config = dict(
    n_layer=11,
    d_model=256,
    n_head=2,
    n_kv_head=2,
    head_dim=128,
    d_mlp=1024,
    vocab_size=1024,
    activation='tanh_gelu',
    norm='layernorm',
    norm_place='pre',
    norm_eps=1e-05,
    positions='learned',
    qk_norm=False,
    attn_scale=0.0884,
    bias='all',
    tie_embeddings=True,
    parallel_block=False,
    init='normal',
    init_std_qkv=0.0186,
    init_std_o=0.00396,
    init_std_up=0.0186,
    init_std_down=0.00396,
    init_mimetic=0.7,
    optimizer='soap_variant',
    lr=0.00289,
    lr_mult_o=1.11,
    beta1=0.95,
    beta2=0.99,
    lr_head=0.00459,
    grad_clip=0.5,
    warmup_steps=200,
    schedule='cos',
    final_lr_fraction=0.1,
    batch_tokens=65536,
    seq_len=512,
    doc_mask=False,
    train_tokens=230700000,
    steps=3521,
    dataset='wikipedia_en',
)
Each number is 128 + 24 x the weight over the matrix's rms, rounded and kept within 0 to 255. Layers, rows and columns count from 0. Numbers have three digits each.

# down: layer 5 MLP down (transposed), 1024x256, rms 0.0722, rows 85-184, columns 0-63
# up: layer 5 MLP up, 1024x256, rms 0.0865, rows 86-185, columns 0-63
down85:115155179070106164111108098140113118108130086114103113120124110111141123149091120122126153176121159136072151157132126192108127141125063161152130110129134113132164114130089134143131108141090131
up86:167134127155130088122168159107155134116132110108154150120150121130124146137145105136172129109145099145179124092106112090167106146125120125107149097123140157131127113137114135109123106163122143
down86:111108104140151149128143127140131135129086090148141162110125108151152140101104131125142120101124164104124124116141141116135097139135123121140116123163129106107162123094123117145122121146121128
up87:160147116141114116105108108127138135140122153111144048152162118123170145123099158115140148132142114116144095137137108152119127174135134077125098151126136181090111101127153077071131123156102152
down87:111126148063191119174083164145162087127115131102126164158132150129143124131072148126142115158134102118144094138142181119157145117165108135102143121146158136115102110085144129101124143121142094
up88:138079152067113124112110121142120133129120124138154141106098117127142144146114132117139115142108169143095112125143111136134134161123158132153167135120086088128185153148135151099187139143132113
down88:180147146132096141122135148092133130126172111117069128110098123122120107164118159136090126100145144113106125152110101095113115150170092118148167113122129132124152158194123129114204153150101120
up89:111146145140122103115118110141137116097130123114139180177109113121137134083133131127098084133130103151137143115154123110107131143127126103159131114091141078171134130113157115101144141143171162
down89:124096108170194132148121126148159134079166128139149153163128145105140137152109134115137146126164080160106136119130126094153113125111104125112077123123159112119120130112133128138139167168105187
up90:148134134120086146139133125123098109117140091126098129137113087158188142112101129130147121127123097144109190122150152147118155136142143136138091118125162127112191132125118123115130150117143120
down90:123107126157165132111110099130127141149110120110104123111138120107137126097136123118125184119120119131139112134107125099154136089111116127123130149131122132153118107083100169104125139112150156
up91:089149137097157131118133127091110161129122116157131157124113127101153145129116131146105085100148115118171140133117126136126101106107099112125129109125124096141138114140138117103163129134122146
down91:118125109145154126162112107177101125133105132129124125159099128160114117127107166131135150124100156129151126162145099154138147132123135152159154153157116113106116117119105144157081141129097158
up92:126090154065146117077062093112141100141116143139124137117099104116097167114120086143100094158172149132125122126087144118111129184156165164098130134103074115091166095171142111158150124143124121
down92:094118147142153116121110142100089101120116148159110174095075181164100160144140117122099099152126169094102117120179137193130106184105140128102165128114104075169158152069203102096157123184103154
up93:178113063097104159108136117100137180135150097120126135066124156157116136129117159134080166121132175097152159146164111080124150124134098104142150144123163156124128139136137117132099069094123120
down93:102106170090164150149166105134084132155110098134105173102095124082121119103075133115113123131105112151099114115155119116153108153102120111141192120159138094167139103146133158065092134161111129
up94:129118105090141136107168100128153155152153108118099140113140115145136117116132122141121168126160131106146108125124137146140097134133148152098127117139130154124113091104126113075130119138131100
down94:159124094114148140103117136088110159100123158125114109084111127121119141133119176135151097116156113107111118081098161076131122125098113152119119130157165096111107150155124108104146122174153139
up95:125131154127123125139117126149099124121135134081160119102135129140121124110162100120122094147135108132111113153130096124079160122157119117125111116152112103135093116118157051121106110131162150
down95:142076098083128137108158120132107137121149137126122116143092151135148149139147128105113119134151125080102158103172146159179148145127166156148115140117140110135122135139112102130109122126101138
up96:164142152085120102074100119143134111136173135140156113119129120160125130137128116151125105167161164115126137145126091131136152159156115129112100121137132156100130112124162082121077137120169152
down96:147100136143137157131113112147082127089129112125117126149131112146135146085131145115122093111148145103164140138131123114124120133124104124116126101146084098146129137116122117118148097142156150
up97:149116144123121141109149106133108114118122119108108107113083169141085103120114125153116146114140078098084083129176147133123165127115084112137126098138131149107095130152159156141153161140108150
down97:107149125142112098121087106119128207146159075100098110178081127152155075154127132141157120152139110140078186131117124174115127165209119115122096105132106108158185128128134161130165117102087127
up98:148145135162108145151154118160149106158152102133139098122137115150100109119123153135132155147164149101117131126168138150099150121168129125121128088124159098137118076145153123133145133115138140
down98:114121140115155107147148115128134154122084130128098117134095098098073126119102119104112112108153085136158131128139139156136137147132187141095157137143128153102134123140093136158120129122143124
up99:158101138126130068134108099142162137119125159133114144119135092096158138115149110174117097115127104133114155158152149093097113134103154125141075139133168160121176151142148140141057156163152146
down99:089081138134135118149123143157132114132101103121095090141113118131146113126075121110117127077137151121143133095139086126092118170148092138138162129116097127126109112146127117104106132136109115
up100:154147137132179146137132133126130176124161087132160079137088107171160133082089159168130131143118120115116131102171131127116137111155154095140154121146146077134113099099137112142103144145166132
down100:142097136152083137144111186192101124153115190121138162114163122171103148154141112118127120158114108142119139159162166136121112095151111146117131144129118121100071119151102104127092154123163184
up101:089142162126104130128145129100128120106127135172140116140114099098159149146120126134093106124075120133115121148140111151132147150159136146147128117117190166128166109092131174141139121112059127
down101:106152088107131121084103125155149137164123118105096124072111172140118137141134093135120127124096093130093119150142174114139153157099159113137148166143139145112132157133134154110141142103115143
up102:149140126111149099122131120161105152079185132148152159098107122150122147114162125121138129084130106114128114144144163143116104158066172119152113101152114150116162129095119100096107135193126098
down102:137131138132160075138128136157144173160122140124108121144115083106139142124116079099087113138147114160190134143132150154125125079134138102145136126086133129135152147142126077161136119139158144
up103:094141159142090091105162103119107085141132115119120115093118114122069114122146086165127143110132073123115131158118140117159142115093134113131095127092132156117159139150136133097123157127113101
down103:112130152097170118116139110126107123150106108144136127164092099127124137114145159151121121126123181143118163091102157160133111137138137156112155141111101156118081115125153102142161128112131112
up104:126113139152123102152144109114129144147110130132121138109134142130194119140122129176117119092147119123103101131125130170128121122134110153134141116137100140114145077109100107114091159109131131
down104:132079144135116106130118122095115122116164142129117133149134123137102157122145102114094137119138108090113116149087150155112122105162125123124138149155133104116126136132116112131125142164156140
up105:162178116098099126160132126134145129117095124112179116102141143156116133158173161108138162114135104147148128128104112087124135142164131119142146137134157155122143160106124106133099177148141140
down105:114075107125059085140110098130164175114135131156105152154136148131121111148160144146113136099167085158120154127138131145071121157099126149143145144112128128116132103143114172135131143130117099
up106:186147114117125163138149113140137130103141131100126121147157149123184122119141131132096110139158129157116104141119102167194132166122139096086127120121118159164143174135108083130113184133166095
down106:124110164110117152132127131099098062071115125160082149163145152134155091081133147110151177133093138149149126183106151134134136172137133079110122180120147123117162136147111170139150124188133098
up107:132123126142150163104098129074134105112124098134117152082076156159134193097094128082099174138163098175115090135158142142172108110122124179116156132094152177113127157115147123159118145161096155
down107:114110079115106162144142145107124075111112175171120062129098114134157176108146106116106101149092155124132153127176105148132144136151131133079148121113128095142147145141174154136099125141145122
up108:099112153148086106142122078139093109141156145099192144114155149121129144107121093120124153130091113131129127109103134114154130162134081117160106082169124089092104128124160112110161124122121119
down108:172124133106119127124147124113148119146124134173149127117152138116140157144145135126092103098123111160090105121184154074111137152139133155150164171119090117171129117117154107093103136130143149
up109:141158109141122119073117110103121157142127105172155107129134146137123109141085162096124138097129129139091122120114141101153141105129138122129154132118142092109107171161159076134160146082076163
down109:117163165145117135118143089143162120175175129117144104181126108133103107126110101140158110059146124122145109111135112121122126111116111145115097135076135122176118102152111107139156112143089117
up110:129139162133116126124112115133119131134125141115094130140165111153159134161159121092133128151194077123132133168083100141148123140097165134101176171130101144127123084155125106118143154133096123
down110:106122127124134154131100100148088154112092109166149108132109125106106117120105107114124134148126129118122123127141110127145153119088129161104089178163126068124088116121115111070117143110141135
up111:152110127143162085114124137151134148118134075119133154114118124097116127114143158110150128114143104124203078133097104126097105185117142092085140107158122147120131123168170138124124109173147100
down111:112139113130144148101130110094144181160083146147177114110128137118125143108153089131144146159175139108131134113095104078110134120105109197100110160140121085128146152130104191100161108154160110
up112:115085105118120136131092118118100155144104127137119128142100130105107123123091141170158155123175190142174132113116120124130154139099134125082099095148173131141132093128121116128095142129130180
down112:121136125154127089113158117183130156130113206145124123153104157119136163156127115122122160182129126101122156118176100109114124112117102148147136109164150112164112141115129151162151137103146130
up113:131155128135128170089146111199169144112120133100132127102135148140180111154145135153162119134137120120189126104093116144106172106123131124101077159149108133131113118157110119137157145150133123
down113:171082149125135153100111163140164116087142124073148106165112155180155118123130124096105054148121178130179097159109094177113097122131124159124128143113101087141132117098122144098106100139145155
up114:096132096152145114075159150136111126080145103163138155147151121124145130103126134144149132126121111095120098132157163109124087122094126149112121124135148129109143120134128126121089151125105141
down114:141145118093151129132143152134126156145122096087153153158138131146186093131088130105110112188125179131139138122159129146159086161156124133136117131167074105133134128163177162105114098121134071
up115:118130093123104111156148131106120106157133140122172088129096124063151162094139087108140120177129139110088165103152112177100160108107146091161114131121126157106118116128125120146128123165113169
down115:099133126107115152156139161136153127105117120094133132135088123137158116101130122164115079153149139146118127125137168144112122135142118104139137116172133119094145151137100150128132124150099161
up116:092129109132129140132110152127156147138145159156113083119119128141162133118120124128137088096140117151153161160172126162152093064093094129150141088131150117144115171118158103107117115180162114
down116:117165148152148150125084128155125096120099132112096112121111085126166091142137164112154121154147102165152142152106132140164111175101066142108163098129118074138147134184147161100153133150104104
up117:135122167083131116139121120121095130111133125129120104172136122060132148124146122132159159164151126132099168129138124197134140147092110139155129137109118157119095172125149114138123164149092088
down117:158142092140118146122139114152153097160154127145140118138088131094146113169153103095140114078091127152143110078163140156141135147124160098117133112136106097126119140152149129166112133139097125
up118:165109089129130094162130090098127137137138134135122134172109130131090119104107126142137098084126122132107113151144157090079124143128139160142107152120103134131125100108131126152105140144162112
down118:120162111156133147122113109089135188127119119150107153146127125178141104133150147153159139146120168100125105108119132083078146104176115163126145146114113141151082092163129139128111098099114140
up119:139107125134096100117138143148126124107129079124192139151124169124121102139112088080116167149111100180120170127144128079094117125144130080147144120121125147109122112160157103129105159102107107
down119:092131147101163143130149163119145146170099127159152109132156136119073156142103106150106159135124090160129126126165161151123141140097151119143100160112158137140088117131166129121100133110111107
up120:162131152128097135098125113158138125106099130124132127116117174140112118150095138090128094138078120124077141202124078140145136129107135075131141140087187100129133119144130177130119167102101153
down120:147119159089184140141135073122128119152118131126136099104082133121159155080118146137058156096141139134167156118144102101142122123146180148129129107132082124143168128148132091130145132102119124
up121:077145137145143112152094112170107159109146115139133151123154162096096151142106139107104112106089121138121129120109075085117102149128106150117078144095116132172173133149116107107124161138111133
down121:130134076117131131087172131106093162123158145116170139094124111194141101132102159136065179120128107136069134134125143139146118119099075077132108122111140141123189188150120145082107168131113114
up122:144105122133141094077103099093140146126080111193165124118132147117129169077148111095106168123137109110127116145112131156138106122158163095138167141106141165155167134127123090160133126070096129
down122:123151149151104140126115099127101125068103122136095133119084116099123105125108168121146094115157155170086102124097169123136185164139167064143155128101100066140139154098156134100146156095124108
up123:127127099127146136115154127094145085117121071119125157104132126098113117142098109152091113133181135114152093120144141103082126137127140149147092113161131098119091130137142165133117138125125124
down123:112111131105110120159111179141132111097154177134126102144117128156164116150132125129112115155124107144137135150164116130146118156123133087116125108101094115129079079104165153165141112135169119
up124:140115111176100129163128155124103064172127106113172171148139131109126155153095102148165101107115139139120152154109127126131113160174118123150128145141134114139078111127126140106147070137105144
down124:084131109154141144143133109124132137144098164133134110169161129123137122097085159182125114124143137126120143119089138184139110129099111078127128157101138164132128106108090096163126117132101152
up125:144136107133109136125087128112116144118148102166172066105123116159138150116131158143144158111125156136133146120121131148162116139100129131131096080142126094146135098100126143144141104136147143
down125:144101140121100116169120118151154159133143127086131099152121173129180120143112119138147174101154090104168114118135117103111112147098145101128108164142133131094102129163124151125106147119123169
up126:128196119130123114120109138107124131131141128177093134141117142125145169142133080129131126160128114140156180146132121089139142113109109166084107107163142166081119115116116160108149131131116102
down126:117147172199150112129123084151137112103093133112087113154167145145127125173147126138153147137143127144152125112168137118098114123126125185133114130129127134159159125097134150157104156130148115
up127:135125129140170062127126126122116116138130085130166134109122165115158129146154156144141142093103145091108144098138168114169139157103120137137106094109185142064073115171135102123106143148131102
down127:119074078114137137143142154133148148125145149138139096106143135176124095139136124169108091106163091164099082128124138097097162095142079146135122161094134130134093113115085092110120118152127157
up128:143129136163108171137148125083132126097129111156151107163120104090123131153137108119138115142140116146163084133177109127116109149121144081155186113127154112099132117153109143113089113161117157
down128:101137148115171095108119171111130143114148146086135130114112134098126095132125106175087102116120148132145144112125093107082144125125121115096106131148120121127110084145136118115120146144120107
up129:124095139159098163110114091147142077112127104119156116126138128076082125105169140192119127136148180129108141141123146137152110113136095136120133153126127131160094115155099137163127165151196123
down129:104127129104151139143100110110163109114099135104126152154148122105177160157125144104146110172174125118160109150131166141110182119123120117105147133121174094126140131157133128129154127159187152
up130:104128112121156130120152141094145151164154120120187068112126168121156105082170170099154083166145141128137142115146157124115127161084124114147144167123118121129126129142159137135110121098121124
down130:120129112169126138131115125151157101116097095136118122125127127126118141154151118117072108140126124158167129141140103165129114093155089150126107123121123142103108117148105079134138145180153163
up131:143115161129150106108116109132158177137134159114157170122141162132117111112089103127117115100117129157133154121137151147111177182119185105172146090189148137096132099084127149140083158120112159
down131:114120168135144089203114148090093129132088147086127085146134122094118104145128136151096162175160174104119103108119142118134127143138196087143116124149116102124144177140150149113155138159157151
up132:165147141107082149107109151149112118123102132096112153122182148069120165087099111081127148170114159144125121145108127116120142131108144166110122129112148105136166131156133133140147116110137132
down132:115096100125132129124119145131163116075114135139136132118118168147132125118124120154129110092132126120130201147174140115134153153105102149130136163164112110118113137146168133106144116150116136
up133:115175093135098134154135111112148118132123136118146134123111176129101155130151114139129157099135155101125178129133138146123122112097196105129140104119146136156164109124119111097138141117152130
down133:113151139127095147130140125104120144142117147124108145129162148165118112134132141126131123121098119111128167130132134127130125121151105106167141180126104121105122143156096126108091141096150159
up134:112143115136124105113098095182107157159143105087118105129133105129131106047170120168108161111114124107112124114098124106136138155118148158114107082095151087133127104129139173118159144119117161
down134:185138145076133121098117142086119113122165095117153114169115142119137104157146096123120113145140143142089140154152113130139131099105116175125157154148075117167183101095119076122120131093170142
up135:103119125089133117137085148127122093140104109115128107134158141091127151143109156104140133139100134136109133131129138103180170148116073116119145130151137165128134115117115182099120088115191109
down135:118133119098137131102158165172173122163141136148119116138127151098149120163128127119121155125128106115136085114092115080125104113133164099156135155136140118119109157123120139134099137121137093
up136:163149177115111146092144130133155102118162124170129121135167137121146163133118117108146146097113132123142121164139133122112099113122173104141115085150182160152102183123147095106089114121112091
down136:137091155167107105169112081119106144104098134132117104161157142127155125142091118160093159104149132132133134142117093159144146115119114105116121115150122159095117164119104174146156124139151138
up137:120175126145096126093133113108080160131141139182152152134099134156135139144096150108143124128068154103103101132116130128125132123114131091147089103166078153146150102101130109112159115182139162
down137:115078118115114147130122152158180108090120108117147124120103129129146117111116144123106061137115110147101134137159147131140143150135076085181129141105161110126116102107110161176123137116145125
up138:145119119132123148091132080148100129165141151128122107122135102101121109108125094125123142132135115103145121146113158123148126138145145093131088131137121164134123151111156123120113106146130086
down138:121127157109069137120133159141117148122116118105154150127114115086115153092130117124154140172161119152124123152128123110131156089139135133174126127141121105127098140080080113133124143111151176
up139:141112127123149112111124131122147100156131147134132147118144073123112131144149113130145142129184124133164138129152169142159096131093139140065093148084149099125136133091147132084098122119147112
down139:133146104113107140132146121120115146171141148118101121167094130147117108164113157136113116122081140141096087114148148129176149111101115129111130111100105146125155105164114116144101110128099141
up140:129181150106094151126077165121154125158122144132096116110114119114176126127104142104148162165118139126110153136154127079144103119129141190118137150129173144168163188130156106115131119114127121
down140:113113142129117104133149105143127132166111124134153071140100119115046115158206123167100118113112175122116109096148149107143142139111163152130133127123120120106166176081099119156109126151144117
up141:130133127142118110140120081137124166148096143119120164147134124127154130108124099151148137102122125149124107138166150138110134115128129112144122096114126126119120109146156097102130114109133141
down141:156134145130182123115159112133120150118114123164145156103160117117154115108120148124089142136148133147136101105163123145128158162083120112148147120145122090118142124134130149139118160129112123
up142:139108093134130143078143116094144111104125112113117122118145102133155103123109136139152165130125140114131140152165138136118109164103116129122112130136168110078137105155145168120122128143126101
down142:096136112141122070140118132118126130140124139148140113160106158184112121118119120125125108152145159124095107134127092124138100097157118066113104111116081118128111132143139115150142118150122115
up143:107143167117105144136072141110128142148116146130140090097122119087161122097077161117114095136133131101140137109118167144124145169107146097120108105141122106168159095142109109136193113110121145
down143:118160118134166091180114130159114149141127134142167175146135094112160154127157093105126143117126175122122114116116101107141160101120131083137134139168156139144136153156104124099080134160142096
up144:108112126159099145144123117130143125117118143120155139064129112105143101087121121129135153136110122159148107133150145140133139132132096153125121117132161156101162143132144134168133114120107144
down144:127120146090127137089135127124119142125110155132139124175095128173128139118088136126113109110137103120128139118158106139136109119151157193137140149103142085126153090094152124081114125130098115
up145:145131122114114101152141117119123130111123151192108164162116134107118123133130134159155142108102114142142098165106130096095137172154135150138094117131178131127115151115143149095138086089109084
down145:117141120098176126176135127131145083146152109097098126159144171142102135139140103133111137122148156143095123142143136092124124136154102126120120173140107116147090095130094139115145144074129135
up146:116145158168145087122131114105129091175141194115143135124137100105137131109161141106097161173094134122139127119109144157102195135124115131121100117129175127122131103127124130141119134150127126
down146:129139125108132135150193109111156161152115142124110098136102125120121112117087134117109111104161161125101107118149126134117115148089133104123148126129106153104153171104130139113118105133088098
up147:107130136123102116173150100168157124145149147106129096117081147122160127159118160113116119120125086112115132111155106161146121125091113163098071094159085150132137093129173144101139140109118119
down147:116142095105127137129111110135106150136129135143121122152121140101082182122131126131113148099129124089115128168120125189169135150116166134098119160140132132150108178141127141160101121140131114
up148:152151101133100128143123146101148144151157128115131118114115122134120120146148142129119111172126171113126166137111162115145166168154122142082127108080139147120117090165103079188107146118117124
down148:114174148128126150133146161139102100113139129167083130108153141116130157132144138140169147102146173132120132082133137160159113121110092123113171141135081125124157133111127091091112181145097132
up149:151073138136112133123111143147118125130131121112102122147136162127130136105082115151126100192132117122135117119154159178109078167125122082149166119133123076146107141104129148101140107158099120
down149:131171172167109118097091134157128156113122113148146148133131116132139139082142118109120139136106140152145091122155106125120172118157111138180164120102140165148147111109162136150161137107176124
up150:205144137087135150127113134151130139152105120117121159135151119103134110175128151135133147095150155150119111174094146090163155081100152107079120127109143105100126141097179112116085117137158146
down150:170130170160189136120110102087134112136112153184097136108127164091092136099165154131116138086148163147165105122109143112088143150107111121141131122171117123165118148132141141140140105142139130
up151:100154107176109148108138127131166127150155068154152116122116146092157113129121200161130044115094158142165145146123117091126111170127140110125134175110111148114132099098156118137131088181097153
down151:109168114169136094140126094129101136151119124085097192133123160157161158087128153126190178154120101124155132146124138164098160163171137130124098107104164140119104068152119129138081125119148179
up152:123162126118158103112114111103080151124137153109129161143139108148123134123155143129130144145147149158169076142119139100132156086102074113113149119125117143119183097084120124152110172081146096
down152:153161101133116120163090164095109150114106157142092114127116113132132089081123117115137126124185116105110109084124148131131163148162142083097152126124104161131110122095132113091106114160140106
up153:112138142123102121113168147129118125147094116107120107097125116125165119145101129164135140156112150151119112138119149100102124170133146130143122129181161117120130111132143135138120131090151148
down153:101111119141105111125136134120121108112105104137144075137174119096122112116147111122184116117135102162099112129104100112173156117116133094127086128136143107129122133102109130140124130107155142
up154:155143149118112128105127177142160089071165116144143173136155160132147126118175117156118123161139153123104143150136137113152137132105109144137120151128102118136175114093166128138103129119127137
down154:128087155101149147145113161152139123159131153094113147123145147101148077138134153119129142111136157149105156131216136107111101153112156149111151177140139103128103121125110108119104124171111151
up155:157148141092121135161097143153124127104146116121113114159143121150138104110126151150158153132084143136154163125123132120166127097098155104147112166142108141140125111128142108150073116105132096
down155:135134191119114150156166162176146131085136127168153139107134092122136146151108133165124143091162119117179142163107157148133137165089121144143145138131145114152124129147116108148120134144132091
up156:148107082130063162124117084124124124146120133155128123097140136125154122108121109140112118095110160131143159125140161121132110117111123167130157114131108128160112131126113119098076130146124171
down156:123125134147102108144128162100139129154187108117103140109110123136139133110111133145156109123110124192141107120114103132126164127113122125137143102115102160144125132094120100170134172149132080
up157:134142145142146133130113184124113162122135090096144123079132107170125168145130137180158096130113155100111147134141137143105102117132148129114123117150145082149146148144110080125108121146114139
down157:157116130151105134154085105137105151127093139117111166214136151152120135171119103115098130167141113154136125143140166157126168144158143145144156095149129075130102115113146132135082134120140143
up158:080111140135166124123164126147130126102135117133111120106123131129115126141107156114109153138128131123146100166124148166133143153135123141097122153121113112110134153151148105121115136163124161
down158:157155100135176145127122149175100139142120124096126115183175155128118119138086120150139147090152129175102067103105114102127124134145131132091114118155138099105074132122095176149130125145126115
up159:123124173119117153113103092117088174141125121123089148111117133123142120111116099162125108048144099145120127156174169118110134126135154085148111111106088131120162122113112126115110126122130113
down159:129109112123140136112141129127150150107124122132125126168130116164145117104133118139115072146130112122113140136177166123110125128072071145125123118135104112139152096095129131164103172127112107
up160:107127118149158138114144112134168125122126155148151128132116152146083102146136157087131151145145139152129132142103121113144103167124141113124111121068146133136144116117129127109149134168165140
down160:146139133131076122181149120102096125132127143141074117108135110114140101113157101121153118155097128120091135160157149090129135122161174089141149142108163134117154125168092153148132103152100168
up161:149123107134156175149092105141120125151105159135134116138147136148091106109122137120113111167122106137103177142111152113115095116137155147084183143145123119114128132122091105135103140083163125
down161:144167121173143106154128164134158137097126141101152129141121147130113114124072100165128161167080126103141137143159083129129143086111164141115151155143127091142139145131148153136145133115169167
up162:129080085104135115106157127114115140161120086147169131096111117112108126074128134152083130078151147125153144135119131137101134164127184122085128134088129115105158152119172156110139168140128114
down162:139144145152131109137148120160132106152137112104109127075155144138153146163144080091093137131115167146147139131109145096149150136135087121117123134102129139152172126106139074151155128133157108
up163:124126160149140130106088127118143122146120126104145112159136151130124136148126108148127143093126142105131133121131164177125127135094115148115082113139144114106120111124117119118114138120131158
down163:150126128109142155135121107141145147136121119120149142102114158127121122097142138147131166160116154153100113095063123111145123115151166067143165164156096123107124140111140152108139115135101125
up164:156127128121064082154142152150149114159136115135141075125134147125079118164127107126110116142138120143172130146083121093168149145145118144185122128116143147121140131191138076119144113107136168
down164:098146152116106087132146099153165118177037119157117152109114105091137093123143133178119157116121125162173142166101137093145143135159180144169109138131121153107139140125115107115083160142133128
up165:140147157122133136145121069136084063084119149119120111132139088070149108105114142117074120128107128096170066164124115127128145162097136095091151116085146109173153149191131108171118097162124185
down165:125133128099119181115107149135159108143101101132126109129096131097075122151080110150123087148114112105125160109113111130143135145137149108142112164151143068150115147109135160138103174142126148
up166:152093159111202142128104144108153122124123117139152129084117117153144146169133125130108120143110120114149136111127124116119163111075120128136139101106113142146141095101099117119139143127144127
down166:160168122142144095113131068099134088169118125108069152090147075132092118150140136104107090106153143124108114131085125126171131135117119121108134097143125087139157102159130152148175145141171124
up167:144140120112154117117146139137110169159108098150121158084158153135096115117147111138138166116128166174154115131168113164147141102128134126113116147112151120123133114171143085146169109107139167
down167:116136103152131099116070147132118114120159164176121139128154137119132106106101088123107151110153074123125148092182100129085144109137106151119155130084133172141097135165055118134081135094149107
up168:128100066103104125120119108121142131171187107160140139129131138113157158132116114108114156145092160127144117110151129109123153154123125094120099157107145150157130102108137161131128129105109103
down168:112111120070136169113124176138123107140075173125137088150160153144144077131076191124113102080114052132121089115131161082126124107123127124148134111148141118122171147116134106080153157100106113
up169:136132151114180148158134101128157122095116099169157149133110114094129124135113125098142134117086142127138166108100120108160106129120121113118112104151075107118095110162120104171112126152101158
down169:135123102172137130118125124120120105182153143125095076118132107134104174169113131137114099155138133123132151109108166165135115161112169134102150131066130125158101160071144134105118154151118127
up170:131136111180082130106103172091153117112143154112143129101107150138139110098124125139071127141139135125090191137124156153123118135153128103155108134130139149115166107098130125114125133128139179
down170:142155145180160132134105084083155093092133142121091094134105106100108101142129152132125125156127180124119145137078111125134112120124141150104119112150131140145126120176148150120133167160118165
up171:107133147100115093148104127162106137159133092140129120132147105097109140133145154122139149126097142117145103180142173176125153151121095127157106080125120158112129125157104123099127124134125171
down171:119146155107114168112142123134093148088132103138100099191109128109126132177113132141109092138121143175136105120128117155142105111134124110155062127132138130150122137118108150130104139144151110
up172:137136110103118135085135118108153090172092064126148121126102131115150147143182114167128120106140182122142132155160153147122177188139128155125149066105116133131105136088123103122126094124110145
down172:111138153146105147128134121118077108091131083134143117118132137151110130115114149164184189134087113113125133142130119149109122150105114152157132112170136124130130130127090126168140120157128118
up173:132132118102137108123165101139196157087113111121142136161108127125138160114091128153148130134130125116067136101131099131129136127150115129135102138168105103111117118104124118081159099093182093
down173:095138145125171181151087104149104122175149136145110165101152149103120109107140108138145123106148113152098063109115120118131168141113163150107095124136109158112098093178104090142122138120092079
up174:091132087154119188168124119157110146108132132138127124099118128093098137120111167129119112141135096099124112132142132111110106064151153138094089113155140168107151102170159082110120145130107133
down174:140157170138161083133105127121132169094111124133136078140148090149109178118120164143106128092148099116131141126100091104101220085088120161140148161100099161125137165126127163051128184123147143
up175:160141137119112095119125105127154106138127116128177106126108178133166086090140112139133163143149137139171124084113153094102132117119124141175126164127149085171103139186136115095145171095151144
down175:165161146100095115096137140124147200108095093119133101159143096118162144135131108124138107121141110114174112146100116158130127148153153156142145112134106122173164104128111124088122134116137092
up176:129100123133135162150126122120155120144112132129128131137101156140101128150146129113142104110125101132104149131163141152156099093133137116125154107126181111146098083111136140117109128152115172
down176:100110127072130150129118110137091135112134100108133156133135108094133104162107143139090134133174137127099136117140116141123142148140087102151081116120091153117131184121130090136129140110125092
up177:119147124128112148084117170143163140093111112158127102129115138144131071109146100176139125163074121145122156138173156111106162163098130167136115144151175131120107142123165107082124095113156129
down177:111137161131152089116161144073150106117143142120133109107111143108094105136128164132128127124116153153103111145146096101177074136186129085114110113125129138117139140097096197118108158108138086
up178:136122128114133114118128084145102153172117113109124118141194113087173157114138144146156110115139106108140151133103142187129126143119132120130101154100102140132139131160133130096160125126129094
down178:118135137143099118101114115164138113128147059082145138137159142074149113165132117124116148106167089131120136152152089097165131113146153177110108131124122132141122093135141109140107123095139185
up179:143132177107126080150058139078158106119131114131138110109145113132165131133094127119100131112131165163124140104104148180119130149100123126140113118152141175124100121126133124105141096143148101
down179:132109166095134086112155132124103140119126128151107119139120112117155118155121126129091120119138124109154101124141083166123148148129142165128123161123135153126096105095137125157102134131073094
up180:168115139146138171131106119120155141133127106132099127158117122133117147145069142120146130160165102124086141143148137135147122105084119115127143134112105088098147098156152083102180148160154143
down180:159132100120124094143142147141148097123126148129105128111164141140126130119115122120148129126118149106127077166125140139125146106101107138093150120150146152084169153095103110085140132123145159
up181:099117147160136108140145079121144144126153135130158132092115145146122130126150143146139116104130174106125109112150155106093138187123136151120111132151115135090148114125134104104128153095094135
down181:126098145163128106117158126115130143120130146126126100168132127122141085158104064163140117059103104143103147119109107133117134141118131121156158125161133148144172165094114133149092168153117168
up182:118171133124122119131111159100118124150123113145156133136133128168125150103083149097138147129137156132111134147138102141111099112115164212149144144105155136168163098159106158130109153126123134
down182:132066113087144146135157116132136121170114120124089134127092113121141157151075159142080093077157153122142136095115181129133146146137154149116152099095130124184113117095112131132143166149121158
up183:165136125142114137162104158105171158106104135146131105130177137138148123159132143146068112098127149087100149146126139091130124069135143138126122114113100073098123117095131113135139107169132150
down183:126136128128124141113121127121159137130125136132129135128134120095148156140135175126156138097145095092139135110092148115135140160135162147153087142150111088102145143191159112127138114133112151
up184:168095113144160115124100139120111116118179143114127106164121102107138071106104158111130144099129133109111099124157145102132138123128137137123177106119107120115119122125149087191127143131135118
down184:099133183162143125082116119157083127116140127128118138131116113123140125124159137063102142107149149104115127115123073143130156119136153167102121191122161097140117135144109171160084107100123104
up185:109094155164146121116138130097111139162100163118119120100122078144128103140136086076157158140134103155166100152118100093153077160112189116089133089155133162131158110135119110062106135186120152